Part of a small language model's weights: MLP 2304 squared ReLU.
Each number is 200 + 40 x the weight over its row's rms, rounded and kept within 0 to 999. Layers, rows and columns count from 0. The size before them is the row's rms in percent of the matrix's.

# down: layer 7 MLP down (transposed), 2304x576, rms 0.0434, rows 1345-1368, columns 288-431
# up: layer 7 MLP up, 2304x576, rms 0.052, rows 1346-1369, columns 288-431
down1345,104,245,181,215,101,221,121,205,149,143,207,244,153,300,227,176,228,229,187,266,188,262,151,97,244,208,207,212,171,249,165,283,135,196,163,237,279,201,228,223,236,241,224,194,209,158,177,235,195,172,136,179,215,136,255,151,249,181,177,347,108,199,186,212,183,282,248,249,226,217,178,200,196,202,172,185,137,252,188,181,194,217,247,186,186,78,204,218,173,188,175,139,244,178,183,191,170,198,238,199,238,216,217,213,244,212,166,184,236,243,191,157,150,201,193,189,180,145,242,155,146,151,180,182,165,201,192,214,194,160,208,192,138,203,246,210,225,202,210,200,197,215,192,182,239
up1346,103,196,261,235,97,193,184,213,162,140,188,179,241,236,231,276,149,187,205,247,258,235,63,218,236,173,233,234,188,223,194,259,127,232,180,310,190,190,189,193,167,188,157,239,229,217,205,121,224,184,256,193,232,266,265,229,152,181,261,231,186,211,140,118,206,220,155,180,177,168,297,171,183,147,229,204,220,229,149,195,192,153,138,250,189,213,228,176,180,212,231,180,154,238,216,171,208,179,172,222,150,201,213,203,80,173,143,197,271,125,236,137,173,215,178,191,195,150,190,241,240,187,196,180,204,169,205,285,170,202,180,129,252,161,173,239,205,149,156,184,208,156,182,160,265
down1346,108,209,188,235,148,296,131,178,167,196,198,180,173,162,182,246,163,212,151,156,209,305,199,206,175,202,214,170,164,232,234,207,235,229,211,214,178,222,191,183,203,185,286,204,188,187,191,162,195,163,289,177,143,176,208,148,198,142,239,194,177,163,208,220,173,163,156,171,194,225,233,181,206,235,199,206,156,228,156,189,223,225,167,244,226,242,246,240,281,211,119,229,168,260,202,163,183,272,142,203,244,190,203,231,202,196,178,150,132,143,214,95,155,216,172,289,201,138,163,164,210,220,212,199,205,261,146,181,228,207,207,206,185,252,202,174,185,178,131,149,231,145,209,232,197
up1347,097,253,206,187,218,195,232,169,162,164,137,220,235,284,181,182,155,220,173,171,146,183,215,204,207,112,192,168,209,126,229,199,211,231,221,219,209,193,233,210,102,233,226,195,173,228,217,246,217,207,210,203,193,202,93,193,241,254,221,201,196,257,185,197,174,204,183,258,221,184,176,216,243,252,188,217,294,176,220,124,174,204,172,185,175,224,227,152,134,187,186,210,197,188,210,217,173,170,246,210,245,237,198,140,151,275,261,224,158,226,264,220,126,150,213,227,126,234,197,170,199,297,248,164,174,212,239,204,178,288,212,203,247,206,211,238,117,201,185,165,209,124,206,233,132
down1347,094,158,106,202,207,216,176,185,245,137,135,263,206,102,247,201,252,240,157,205,188,260,175,195,121,158,235,163,280,178,189,195,184,133,225,224,172,199,184,198,186,282,171,268,215,268,168,217,262,206,184,215,188,188,171,196,167,156,190,233,153,203,233,329,220,223,174,199,269,223,234,205,173,275,194,185,237,219,139,171,183,199,194,154,289,229,172,207,209,292,219,205,194,197,169,161,219,188,297,243,263,152,189,246,212,254,198,112,162,228,237,203,189,178,201,246,229,155,177,186,276,193,152,142,206,164,246,284,194,215,212,211,193,188,148,153,238,243,187,169,174,259,235,218,227
up1348,100,264,220,76,222,177,213,132,214,164,180,241,199,302,178,203,206,232,167,220,170,297,192,232,227,218,168,225,269,85,153,276,194,193,221,157,176,202,251,185,195,214,189,242,189,166,246,206,276,166,147,207,213,205,255,201,210,264,272,232,224,192,229,244,210,163,243,214,196,208,266,248,209,246,171,246,166,241,216,129,182,207,214,220,158,134,179,184,190,206,243,187,221,249,209,187,268,166,201,232,157,195,198,214,181,129,307,160,199,173,248,140,171,183,146,193,220,180,210,205,175,218,238,190,228,240,239,288,208,227,200,103,224,195,165,271,174,163,148,165,201,218,193,201,197
down1348,099,237,175,218,219,242,220,208,209,244,137,197,238,269,196,204,181,238,205,205,165,270,191,215,204,183,159,196,187,150,255,178,206,137,155,182,182,266,124,216,238,194,179,175,160,207,147,223,181,203,235,162,235,146,281,244,229,230,241,222,170,158,151,202,244,131,203,184,218,165,185,218,197,196,220,194,231,196,223,206,254,167,215,209,253,227,187,171,198,239,184,204,203,205,208,268,170,146,194,211,176,158,158,270,199,165,214,166,169,145,216,187,162,177,228,213,263,138,164,288,184,175,185,292,164,178,219,159,218,221,143,149,212,198,150,144,147,153,236,219,156,236,237,190,178
up1349,098,195,250,166,197,191,165,168,200,240,165,157,216,248,192,220,209,181,234,245,203,186,210,169,200,141,232,161,139,187,164,228,190,194,186,195,215,130,224,189,212,219,141,71,124,157,166,199,272,207,174,211,170,226,154,233,226,227,186,180,253,181,160,152,206,176,212,229,217,225,203,224,161,161,127,309,253,230,236,153,222,165,175,281,248,190,238,222,256,197,196,161,136,211,234,163,158,170,143,181,160,207,225,197,186,149,187,234,214,225,222,269,223,195,172,199,177,205,164,187,192,169,157,246,172,209,185,192,220,228,231,146,222,235,95,214,199,220,149,201,200,208,186,199,272
down1349,098,283,140,158,250,209,186,174,171,133,137,189,206,165,162,233,157,127,142,139,214,160,120,183,233,225,259,150,217,128,134,275,193,187,110,257,232,257,204,139,164,176,185,201,228,242,159,216,176,103,267,192,161,146,150,292,158,227,191,200,153,169,136,243,151,211,154,205,211,233,212,174,206,183,171,239,203,240,219,219,169,229,223,180,114,228,220,128,187,203,173,223,182,167,209,109,156,142,83,196,162,160,293,145,191,209,181,206,214,252,128,166,214,275,195,164,157,206,229,201,249,173,173,187,217,199,165,263,235,238,246,168,106,211,223,173,187,175,205,205,219,247,182,221,218
up1350,096,170,266,218,239,233,149,291,258,181,170,195,225,204,189,199,251,212,316,125,235,291,206,260,253,227,193,210,159,240,166,220,179,250,190,214,109,192,235,238,210,167,205,144,161,208,182,172,134,233,184,218,184,243,190,198,221,207,221,244,281,248,217,229,153,226,271,243,193,168,116,199,215,195,150,205,210,181,235,165,295,185,223,191,194,233,264,212,208,223,178,158,278,160,206,163,203,137,169,168,175,124,172,201,125,215,170,254,180,210,273,293,156,196,235,173,247,208,126,243,262,172,139,224,143,179,227,170,203,99,203,144,170,219,201,182,226,120,281,155,205,183,233,149,258
down1350,101,181,168,181,235,290,219,164,241,198,214,211,283,262,170,192,151,198,226,135,193,222,253,208,272,264,215,228,130,162,143,155,235,216,206,222,197,234,212,198,191,190,190,205,223,161,221,192,166,137,255,204,203,300,193,224,215,114,234,186,161,254,216,226,211,259,238,279,271,246,230,155,204,198,161,139,212,261,261,240,198,123,219,204,112,278,285,254,243,213,236,162,243,156,163,164,192,209,172,164,186,207,189,181,195,287,191,264,121,200,198,243,157,179,234,209,200,230,162,153,213,209,205,206,204,194,172,207,228,239,187,197,231,182,211,242,202,287,243,238,193,202,211,77,225
up1351,107,147,197,138,206,230,199,191,218,203,228,362,166,267,154,253,267,175,181,187,253,132,219,238,173,193,192,205,188,253,224,209,181,225,152,133,161,185,232,192,216,273,170,187,140,199,251,283,177,253,202,208,198,274,138,167,219,129,227,163,220,253,219,222,183,250,191,170,243,118,219,171,233,243,146,222,292,160,168,232,295,205,197,205,130,255,145,213,269,203,177,174,247,189,223,181,155,204,269,201,187,246,220,209,192,196,177,198,189,229,212,172,213,187,225,185,200,176,243,186,215,184,232,195,206,239,174,260,218,182,190,225,206,185,151,175,148,209,191,266,321,154,281,202,206
down1351,106,172,197,198,148,166,293,229,169,149,199,124,172,188,195,230,177,212,246,175,230,116,218,138,252,208,218,112,258,315,179,239,157,224,151,176,175,286,188,190,243,172,168,231,210,148,208,184,234,207,153,303,196,248,299,176,284,255,242,232,207,221,214,125,236,271,222,159,152,184,200,198,256,221,179,148,244,171,224,243,130,217,226,166,195,198,183,254,269,167,180,144,142,214,230,242,202,199,177,162,215,214,221,152,258,117,155,182,200,212,160,231,177,216,208,216,268,201,196,195,163,277,218,238,200,250,288,218,204,188,183,208,185,154,251,217,248,204,197,274,179,219,228,251,234
up1352,102,211,235,181,302,201,182,146,135,198,158,222,270,184,239,182,137,232,179,221,172,243,259,207,189,221,204,180,180,236,207,186,163,202,244,121,137,198,188,225,198,217,206,229,218,229,227,220,219,235,182,222,149,238,165,236,201,125,224,254,179,206,165,207,193,191,236,233,268,203,211,183,251,176,198,206,190,183,177,263,131,234,215,265,235,230,202,200,170,152,203,228,171,219,223,114,280,189,116,261,219,182,215,165,161,168,225,204,150,209,181,154,243,246,132,157,150,215,221,214,143,182,225,164,239,176,203,238,195,243,229,180,144,156,207,214,183,205,218,166,304,260,111,182,200
down1352,097,266,201,227,115,261,243,194,185,236,162,144,224,215,228,168,174,191,212,185,213,195,203,194,202,271,231,208,207,208,223,200,176,230,202,155,223,211,176,153,282,247,157,270,144,130,228,189,176,281,176,204,201,176,196,250,272,138,266,108,214,253,219,276,238,180,251,246,156,214,239,142,220,216,189,257,257,296,196,218,187,171,303,136,219,236,155,188,214,158,198,228,163,187,201,183,200,259,180,176,166,167,215,221,219,209,211,202,139,284,241,211,119,153,224,168,130,257,209,219,181,286,280,215,239,215,207,237,167,184,202,200,187,269,191,156,198,187,220,245,202,177,75,208,139
up1353,103,206,255,232,189,218,244,189,264,236,167,209,184,184,216,239,157,163,198,189,162,165,257,167,283,164,202,228,240,148,278,245,247,191,273,158,220,193,222,213,133,165,164,129,247,134,280,184,234,184,204,184,258,188,179,182,162,161,180,192,322,200,233,161,216,181,210,222,248,208,215,131,159,161,206,174,179,196,211,222,260,183,292,221,244,178,240,150,193,211,165,184,202,123,192,203,227,229,185,133,224,209,202,227,118,215,145,140,220,247,224,196,199,165,139,147,231,207,236,150,257,186,192,226,177,245,233,228,216,128,195,171,187,196,199,230,203,190,149,184,206,236,218,234,201
down1353,102,205,173,202,172,273,213,200,219,194,176,195,233,204,189,225,194,149,172,209,226,234,256,170,236,167,204,124,211,194,205,167,145,137,161,172,207,265,139,175,142,186,193,254,166,177,199,284,205,250,205,119,225,234,153,198,228,189,239,160,264,289,144,143,219,217,199,154,267,214,211,231,169,225,201,178,191,156,159,158,234,136,282,225,200,266,267,161,281,211,163,231,221,296,110,187,256,275,203,134,198,116,150,130,184,178,173,210,253,165,138,201,246,238,186,230,162,292,207,210,209,224,160,217,217,285,201,160,171,228,260,180,269,220,208,184,230,227,191,233,132,277,178,204,217
up1354,113,229,200,181,123,204,190,186,222,250,94,192,251,199,214,202,199,136,171,219,196,170,208,161,214,194,207,215,235,246,198,293,234,244,234,141,175,183,235,162,210,237,232,219,178,171,245,183,210,221,87,167,208,158,232,216,215,264,158,231,234,186,175,268,205,185,206,179,288,177,285,219,236,259,226,211,204,196,176,187,232,177,224,263,210,269,210,137,221,269,179,243,192,179,303,176,159,181,182,160,156,228,183,266,169,180,220,245,205,267,190,166,156,228,175,199,191,196,185,200,243,202,161,204,197,217,240,200,237,203,204,206,236,167,124,225,144,136,115,233,159,234,173,252,190
down1354,115,227,225,174,244,191,203,207,193,125,216,136,232,195,219,195,160,246,215,126,154,237,190,211,193,210,130,202,289,205,189,127,189,179,178,280,176,174,246,163,206,217,205,289,218,212,273,202,127,236,155,248,226,205,182,188,182,215,129,173,164,210,230,250,195,189,268,175,123,246,152,254,235,184,237,145,151,183,197,151,185,217,228,252,127,269,166,168,206,232,191,215,210,248,229,210,282,223,175,153,272,213,268,198,220,183,208,281,209,234,195,230,300,202,237,113,204,177,209,222,189,226,211,110,253,252,241,151,159,247,175,157,175,178,166,313,236,163,180,190,206,230,214,177,227
up1355,098,187,275,213,169,218,245,195,139,227,215,251,208,217,149,197,212,181,209,178,205,150,185,173,180,181,187,179,244,214,221,163,221,210,239,230,100,137,220,202,172,162,235,192,161,160,220,168,281,183,157,164,213,255,190,241,239,238,153,169,181,186,124,172,197,221,168,214,204,142,119,223,204,192,118,245,238,193,239,187,252,198,142,211,254,278,234,197,226,216,192,196,213,105,154,255,229,248,240,192,140,185,231,303,161,196,195,192,118,219,167,224,208,244,227,161,164,203,150,257,207,182,160,224,216,221,123,284,208,213,240,186,226,165,204,208,193,216,195,217,157,167,207,76,161
down1355,097,184,117,185,175,243,160,232,130,226,167,133,121,228,219,287,279,167,254,272,196,200,210,252,251,161,140,209,214,188,147,263,226,200,207,165,208,195,219,228,190,224,224,201,210,162,202,203,177,210,262,204,191,199,171,206,223,254,254,209,277,148,221,222,222,258,222,131,176,171,192,237,251,222,115,297,92,143,229,221,169,206,144,185,171,208,184,207,228,222,177,208,202,209,205,210,176,200,181,263,219,232,202,181,280,236,224,222,220,164,248,160,249,226,123,215,210,202,261,158,210,202,203,228,185,212,215,217,150,165,239,180,195,174,152,200,133,230,185,174,148,163,216,256,230
up1356,094,179,197,209,128,122,145,149,311,199,188,117,177,126,247,199,169,147,183,218,191,195,237,238,228,157,197,174,184,161,232,243,192,217,250,111,222,198,185,186,247,258,206,130,195,156,168,320,224,190,193,221,225,224,212,249,163,234,180,189,214,185,214,209,154,197,186,241,202,223,197,189,173,198,202,249,253,165,187,181,159,164,231,205,182,166,252,200,174,237,198,168,259,210,234,199,269,186,186,214,183,276,261,169,196,152,259,264,146,219,189,169,147,202,252,118,144,227,257,234,213,266,239,219,194,226,156,175,170,198,199,227,151,173,205,216,205,123,174,141,195,256,248,188,107
down1356,091,228,260,167,216,245,93,200,168,289,194,290,187,239,210,208,171,225,212,164,216,178,237,146,290,254,224,187,196,174,211,253,224,244,225,264,201,208,160,84,195,215,183,184,110,176,152,174,134,183,278,243,209,222,229,128,176,195,131,149,243,161,148,176,234,185,229,187,176,211,225,180,292,274,242,215,143,261,191,241,210,145,267,256,184,258,233,257,159,202,277,195,181,190,183,202,173,252,177,187,240,255,150,179,184,183,253,235,217,211,152,244,236,225,167,196,122,161,173,203,209,82,144,283,239,205,255,160,242,257,179,150,193,135,175,215,255,208,180,199,221,186,185,214,233
up1357,111,241,155,173,151,167,213,253,256,205,205,160,191,214,148,250,255,186,240,202,174,174,185,170,234,185,147,122,228,165,135,250,178,252,226,129,194,201,219,201,167,135,210,210,276,229,249,242,142,208,198,203,247,187,167,250,200,175,259,173,244,268,158,199,216,200,177,230,205,213,136,285,262,228,176,206,183,233,172,200,184,176,171,219,174,165,171,194,321,235,137,184,179,196,244,229,191,206,150,259,222,188,156,253,236,226,234,219,170,238,159,205,239,265,217,118,197,152,185,190,202,233,231,188,176,192,233,205,211,171,90,232,226,157,159,283,157,221,179,165,198,193,173,224,152
down1357,109,232,193,210,148,183,168,211,203,183,181,186,172,153,179,209,195,261,178,146,260,166,273,205,191,177,180,219,235,214,132,217,171,266,245,271,200,192,209,151,111,222,246,231,203,228,222,187,189,188,203,147,210,243,191,177,250,200,247,221,155,209,182,178,207,188,248,310,177,195,170,193,202,256,201,154,165,212,217,240,181,146,251,261,175,158,246,207,271,226,175,227,124,139,184,209,305,135,187,231,134,186,178,231,183,174,224,275,248,231,219,310,209,274,252,280,222,253,225,275,268,164,200,250,195,198,153,208,250,195,231,173,212,189,237,251,214,242,196,176,172,199,198,252,226
up1358,099,261,165,205,170,190,243,198,200,189,183,192,284,190,153,186,204,205,193,214,217,224,227,203,195,215,254,160,133,258,208,238,180,191,202,183,202,178,306,226,187,222,217,189,251,177,149,142,192,180,194,121,258,163,241,189,190,203,138,265,175,228,241,207,206,211,200,227,197,213,283,218,191,160,217,293,268,170,267,180,259,181,243,229,169,171,172,148,198,256,232,206,182,166,230,242,189,214,252,144,142,183,183,165,168,131,244,231,159,198,271,175,248,189,200,190,202,164,236,183,184,189,127,239,163,162,192,236,201,251,267,200,215,218,220,234,162,197,116,47,275,233,252,190,246
down1358,100,193,217,231,219,195,251,174,133,224,212,276,235,227,149,155,182,152,168,216,275,212,170,222,202,174,134,171,223,198,178,145,234,187,239,185,216,288,208,138,220,221,216,157,238,194,167,223,135,179,169,223,234,239,340,222,134,239,292,227,180,164,207,214,171,160,247,205,220,237,200,191,175,258,194,268,135,237,230,256,162,204,252,243,292,249,222,213,174,210,174,234,201,194,174,238,158,199,206,198,209,174,160,178,203,220,262,226,110,142,218,262,215,221,180,253,176,244,250,194,214,175,183,257,227,251,215,236,224,239,231,207,210,193,163,194,275,233,173,267,181,217,219,74,231
up1359,102,158,212,161,226,215,208,230,217,233,198,241,256,248,235,238,238,260,210,243,177,178,240,139,191,258,208,190,269,241,162,184,218,212,233,213,187,165,216,166,259,223,157,102,188,155,183,174,251,280,118,242,250,227,246,180,234,153,170,267,211,180,264,148,133,180,138,221,230,206,187,207,257,207,182,199,234,222,141,158,209,177,199,189,192,178,208,154,285,181,160,236,233,209,188,202,170,206,142,179,216,257,184,226,189,230,173,202,191,256,163,239,197,194,204,206,156,206,205,267,182,217,204,189,171,226,225,265,194,276,191,151,170,155,173,166,253,267,197,117,218,256,179,181,144
down1359,100,171,238,181,268,297,162,241,173,164,240,256,236,212,177,223,174,172,247,207,199,142,143,177,144,196,247,247,205,188,117,200,197,168,192,166,222,223,193,136,151,250,146,199,105,237,145,252,190,165,243,172,202,133,196,255,98,187,258,178,244,166,149,205,213,158,201,237,223,209,210,239,197,217,175,250,224,180,176,214,210,153,225,140,241,198,129,208,186,242,217,233,218,171,215,274,182,194,266,161,249,242,227,224,182,248,159,298,237,221,242,139,112,181,158,196,164,218,258,152,140,229,155,152,223,219,280,211,201,220,246,220,307,213,190,261,206,138,218,242,187,183,203,212,286
up1360,106,211,206,241,220,161,80,218,204,154,195,202,291,236,202,234,147,226,242,245,193,139,106,129,274,189,178,261,200,122,222,168,172,259,207,154,182,216,256,107,248,94,195,193,150,143,194,141,155,252,171,280,235,123,183,273,260,230,233,170,214,274,239,259,258,204,255,202,235,174,178,237,193,149,186,193,306,156,268,250,208,251,214,202,224,197,130,207,212,221,194,162,195,233,179,191,139,203,180,245,176,191,141,222,184,114,169,267,145,208,184,227,195,228,132,201,225,193,162,231,132,209,196,224,239,184,197,247,171,197,251,191,171,190,187,231,118,146,212,186,160,255,213,201,171
down1360,107,154,205,218,204,101,279,156,211,181,270,168,248,220,157,141,225,215,178,190,177,199,138,155,250,141,157,196,201,166,141,218,198,209,172,152,158,269,197,223,248,234,185,138,233,178,184,242,202,181,139,203,190,260,182,162,183,182,198,182,221,198,233,186,219,208,214,146,239,184,151,273,176,187,230,247,247,113,189,172,271,192,229,214,132,272,207,234,179,188,193,212,269,205,188,219,195,177,232,156,190,148,169,162,200,165,153,141,212,239,174,209,174,299,241,136,182,152,247,178,188,130,203,277,181,194,177,178,269,180,206,175,198,176,179,121,237,194,153,189,170,254,193,202,245
up1361,109,203,280,211,175,225,74,268,191,232,187,270,187,203,187,156,214,164,214,159,137,211,84,243,274,167,191,176,200,222,197,185,186,228,236,158,165,177,208,180,201,273,233,191,229,294,264,153,169,240,96,228,259,215,137,162,253,217,227,180,201,287,177,200,171,254,182,255,212,124,190,181,163,204,189,224,129,236,215,224,221,205,279,218,218,179,172,205,221,239,286,194,216,237,263,194,139,203,173,187,211,130,181,232,195,253,190,200,200,249,222,300,209,251,205,227,112,213,188,191,250,202,160,228,233,203,246,197,203,266,105,161,158,203,209,208,238,233,253,171,192,241,190,227,216
down1361,111,128,196,219,197,236,89,197,245,178,188,161,178,120,169,183,167,124,115,227,183,176,190,132,239,290,232,221,203,184,196,175,191,241,181,203,242,170,245,137,152,256,195,249,255,241,196,201,303,231,168,178,219,142,157,168,257,208,207,188,258,230,165,245,212,192,194,227,150,125,202,217,207,199,176,192,154,230,293,170,229,187,258,200,177,162,224,223,285,243,179,214,180,249,156,231,154,198,203,189,235,214,188,159,124,158,232,192,191,166,205,239,154,296,182,135,179,246,114,257,148,154,256,211,169,176,213,155,218,254,259,251,180,228,225,228,207,46,140,235,185,214,235,172,162
up1362,101,152,201,201,169,131,200,242,173,177,255,161,196,186,256,154,250,166,182,261,245,200,251,252,226,192,152,188,203,182,195,247,139,197,159,148,162,73,199,103,113,213,274,199,157,231,242,183,259,212,189,119,202,175,158,154,256,164,225,219,275,162,164,207,227,224,158,182,222,190,235,143,152,223,172,180,175,131,171,219,195,231,274,226,237,133,175,103,191,209,244,161,275,167,178,213,147,203,182,234,211,107,170,205,237,205,193,155,227,203,184,220,125,231,190,248,207,161,204,226,220,216,204,198,263,136,208,161,268,181,208,89,220,192,179,202,173,154,192,234,201,179,229,220,185
down1362,101,220,106,243,192,154,70,209,125,214,221,189,169,162,203,178,212,278,174,222,208,250,226,172,198,249,215,189,157,226,166,152,170,136,173,249,237,159,200,239,210,206,176,190,179,153,133,226,220,250,172,204,227,206,128,140,161,267,169,124,150,189,216,217,203,217,146,202,177,147,179,139,215,187,177,161,200,230,156,260,134,237,196,185,211,192,146,142,159,279,183,177,229,197,201,228,144,153,216,263,236,202,185,200,125,191,194,250,139,145,155,176,137,259,211,235,300,210,168,223,274,231,124,178,178,200,193,157,156,256,215,169,162,186,189,181,187,221,235,203,262,194,209,251,251
up1363,104,216,250,219,180,210,216,206,211,264,232,228,178,167,180,189,212,150,205,175,167,145,230,167,206,109,190,165,256,215,232,195,215,213,262,226,190,177,192,209,236,150,123,145,262,179,181,99,235,126,199,198,210,220,245,249,302,276,169,216,226,198,181,174,116,265,199,168,175,193,137,222,181,248,142,265,246,192,177,246,184,278,234,221,250,226,125,225,194,171,276,254,172,177,231,173,229,169,230,188,193,204,205,242,123,174,236,192,253,161,105,177,168,247,212,264,288,189,193,160,142,215,165,178,163,183,234,206,240,197,208,196,240,138,211,225,182,235,220,183,177,226,185,225,197
down1363,099,222,226,238,246,200,355,165,213,197,108,119,176,236,155,259,171,226,139,132,198,208,248,217,234,230,213,223,169,208,231,168,221,196,187,243,216,218,227,179,253,172,224,231,215,199,150,186,174,201,103,165,178,217,203,193,229,155,231,153,197,209,186,206,282,165,220,193,215,191,219,159,88,181,202,186,229,189,200,195,172,292,202,170,219,213,155,209,161,233,161,178,187,208,181,190,218,255,213,191,184,135,194,200,230,245,181,216,165,201,208,191,183,172,207,150,163,135,221,218,164,239,226,209,185,147,297,202,245,218,262,218,227,170,222,232,186,205,194,214,156,216,142,195,189
up1364,092,218,209,173,156,201,185,199,206,229,247,238,211,158,192,173,248,239,214,212,204,253,159,168,155,153,232,231,213,185,197,219,119,208,236,185,173,135,168,197,281,188,235,193,186,172,258,175,241,223,207,132,125,195,227,168,216,200,269,186,192,236,176,145,256,198,201,178,190,227,238,171,115,202,179,168,159,220,231,202,168,145,179,242,170,219,221,163,206,218,154,215,164,221,247,214,241,158,200,251,256,188,132,332,153,146,227,198,157,206,226,213,97,217,111,211,266,265,174,154,204,178,181,279,132,113,138,239,204,189,179,148,189,371,256,244,245,188,230,176,158,142,195,180,149
down1364,093,206,172,181,208,258,173,168,289,184,202,166,101,214,120,160,156,139,144,270,136,295,188,211,208,273,212,131,283,245,210,172,106,173,237,213,216,187,201,134,215,273,207,161,166,248,248,195,238,200,232,193,238,196,188,152,187,187,265,167,146,226,202,177,153,277,128,248,185,185,185,247,195,201,193,186,270,185,216,197,187,194,197,134,222,187,139,177,200,140,178,185,172,180,103,249,191,258,168,256,227,287,212,187,181,205,232,197,260,215,197,212,197,280,163,203,209,217,182,190,156,240,134,241,210,265,175,211,217,239,146,195,206,185,162,150,187,201,260,228,164,177,90,111,167
up1365,092,304,192,237,204,172,163,224,155,152,257,189,240,270,221,158,177,234,153,225,239,200,81,184,173,190,166,243,219,177,236,207,181,189,253,236,131,197,247,203,232,332,196,179,143,149,208,129,181,225,196,138,169,185,263,266,211,164,257,227,196,155,161,175,170,237,217,311,194,209,177,187,230,190,238,211,219,174,198,220,200,184,223,316,185,182,205,218,135,220,249,208,156,155,217,244,228,227,185,266,217,194,165,188,174,214,222,178,166,183,157,197,165,169,172,221,155,167,118,165,218,223,165,148,208,151,204,192,198,149,268,189,229,152,187,221,196,212,232,130,250,105,156,146,207
down1365,083,242,180,203,173,243,220,186,224,252,198,184,171,164,87,243,178,184,223,247,195,229,255,215,182,174,194,262,149,184,154,224,256,33,160,236,184,216,168,277,144,185,247,205,152,213,161,200,232,215,124,236,144,215,176,285,239,227,266,166,147,144,167,173,197,197,273,183,208,186,269,236,202,236,186,140,172,281,296,207,140,220,174,169,164,177,210,266,200,138,182,205,204,249,195,265,168,166,207,234,176,182,263,201,167,244,206,148,209,301,181,204,184,256,200,178,205,165,153,169,105,172,117,251,169,239,88,208,187,255,223,208,177,172,170,104,205,252,133,273,220,189,215,262,169
up1366,092,228,201,146,145,172,166,212,187,175,86,152,230,220,199,262,287,194,185,208,202,156,193,148,206,181,196,205,188,161,258,223,176,213,201,192,146,271,212,192,177,237,170,244,185,248,239,186,196,216,187,238,284,183,199,215,269,188,232,187,193,217,260,168,172,269,267,192,276,190,235,142,202,255,224,199,256,175,264,177,245,189,185,230,217,259,228,220,217,227,188,136,258,178,204,213,176,166,216,128,168,187,233,226,198,251,157,148,179,233,185,146,217,204,208,156,169,161,203,235,185,232,178,278,241,131,248,207,199,248,195,132,189,156,106,182,154,179,150,316,237,193,193,148,255
down1366,091,165,204,216,171,194,90,298,218,198,178,214,159,252,225,225,155,168,266,189,183,212,166,211,160,229,177,198,223,192,236,178,136,111,261,217,193,262,141,222,287,190,145,229,181,172,156,226,221,218,257,164,202,181,232,192,176,145,237,261,172,212,236,229,206,232,189,161,259,180,165,219,189,169,194,249,176,188,200,249,196,245,198,189,276,225,115,232,238,185,178,163,143,179,214,268,204,202,250,191,178,199,146,168,192,234,259,226,265,196,201,153,179,152,210,142,176,196,211,232,193,155,134,254,145,164,184,197,187,208,190,269,229,162,189,205,231,221,227,275,248,252,151,145,167
up1367,112,189,242,197,295,166,166,246,211,150,178,163,164,188,242,192,242,186,216,169,232,233,154,299,196,179,274,191,188,162,210,216,194,262,226,209,163,181,165,238,180,234,196,167,196,186,225,226,209,160,246,241,225,184,226,225,222,249,172,204,212,225,136,109,170,190,234,239,191,122,253,271,220,201,198,277,191,187,188,184,263,208,211,208,317,219,186,199,186,178,257,252,287,236,164,104,248,237,106,193,256,181,239,220,196,226,169,185,253,249,205,231,227,183,225,192,180,170,163,156,102,241,198,285,171,205,211,195,267,214,238,208,224,219,202,241,179,165,183,179,198,233,200,205,203
down1367,112,188,204,117,213,251,199,205,199,165,221,186,183,241,207,184,200,180,226,208,190,181,163,187,113,231,241,226,247,193,171,210,221,279,287,199,177,210,154,238,195,192,225,168,211,169,138,164,272,176,111,208,234,180,275,184,128,163,192,246,150,275,239,169,205,199,197,237,186,195,239,276,205,185,201,191,199,260,155,167,228,188,142,204,187,149,259,199,291,187,131,247,187,173,189,253,189,114,260,247,161,180,183,144,149,116,209,193,192,232,167,168,226,178,190,215,106,157,213,173,119,200,237,178,148,183,214,195,179,234,199,256,196,151,245,245,254,196,71,142,183,206,242,213,167
up1368,108,186,186,216,66,200,172,155,298,204,194,229,248,212,151,191,197,275,199,189,205,245,170,165,201,157,98,184,318,218,232,177,183,256,261,217,191,183,201,180,275,195,242,175,263,174,198,196,195,194,179,211,156,246,200,136,195,209,183,149,238,236,184,199,166,157,188,205,212,231,177,247,145,223,231,169,221,167,228,173,171,253,240,224,185,162,236,179,150,175,170,228,181,256,158,226,178,179,204,166,171,136,231,277,204,196,215,191,247,252,175,235,181,209,189,166,119,177,217,222,121,177,190,191,130,204,235,242,219,127,271,148,243,253,267,190,266,173,206,171,194,218,256,155,262
down1368,107,221,84,246,208,231,192,180,217,230,200,219,241,207,205,229,195,157,155,163,165,232,184,153,194,209,179,213,209,174,217,196,152,239,165,283,164,216,179,143,246,201,183,159,226,168,121,191,254,192,222,159,233,148,283,177,175,192,198,216,194,192,201,214,175,208,157,324,198,246,125,296,172,224,267,219,225,274,200,190,151,290,189,170,203,220,231,205,170,249,205,139,234,155,202,206,194,181,268,189,170,230,181,272,180,237,178,230,140,216,218,185,214,223,170,216,148,248,226,241,140,207,211,179,240,232,244,168,216,181,171,245,228,284,240,245,257,215,253,129,263,199,167,121,225
up1369,106,215,230,211,135,184,222,210,218,159,242,197,282,227,258,217,245,211,191,263,156,241,125,173,172,163,183,217,173,173,264,142,190,238,204,186,190,190,192,232,171,230,194,212,240,111,168,200,199,179,253,198,234,151,124,213,219,221,173,258,190,234,121,143,172,202,209,153,130,233,267,268,164,190,150,207,223,162,197,186,157,259,182,251,189,254,226,229,196,243,212,213,196,231,231,229,168,189,191,137,242,235,199,214,140,128,175,160,199,192,176,126,255,244,134,156,144,208,170,180,191,223,218,237,125,207,189,268,203,230,155,130,208,122,190,197,156,121,139,148,189,275,287,139,270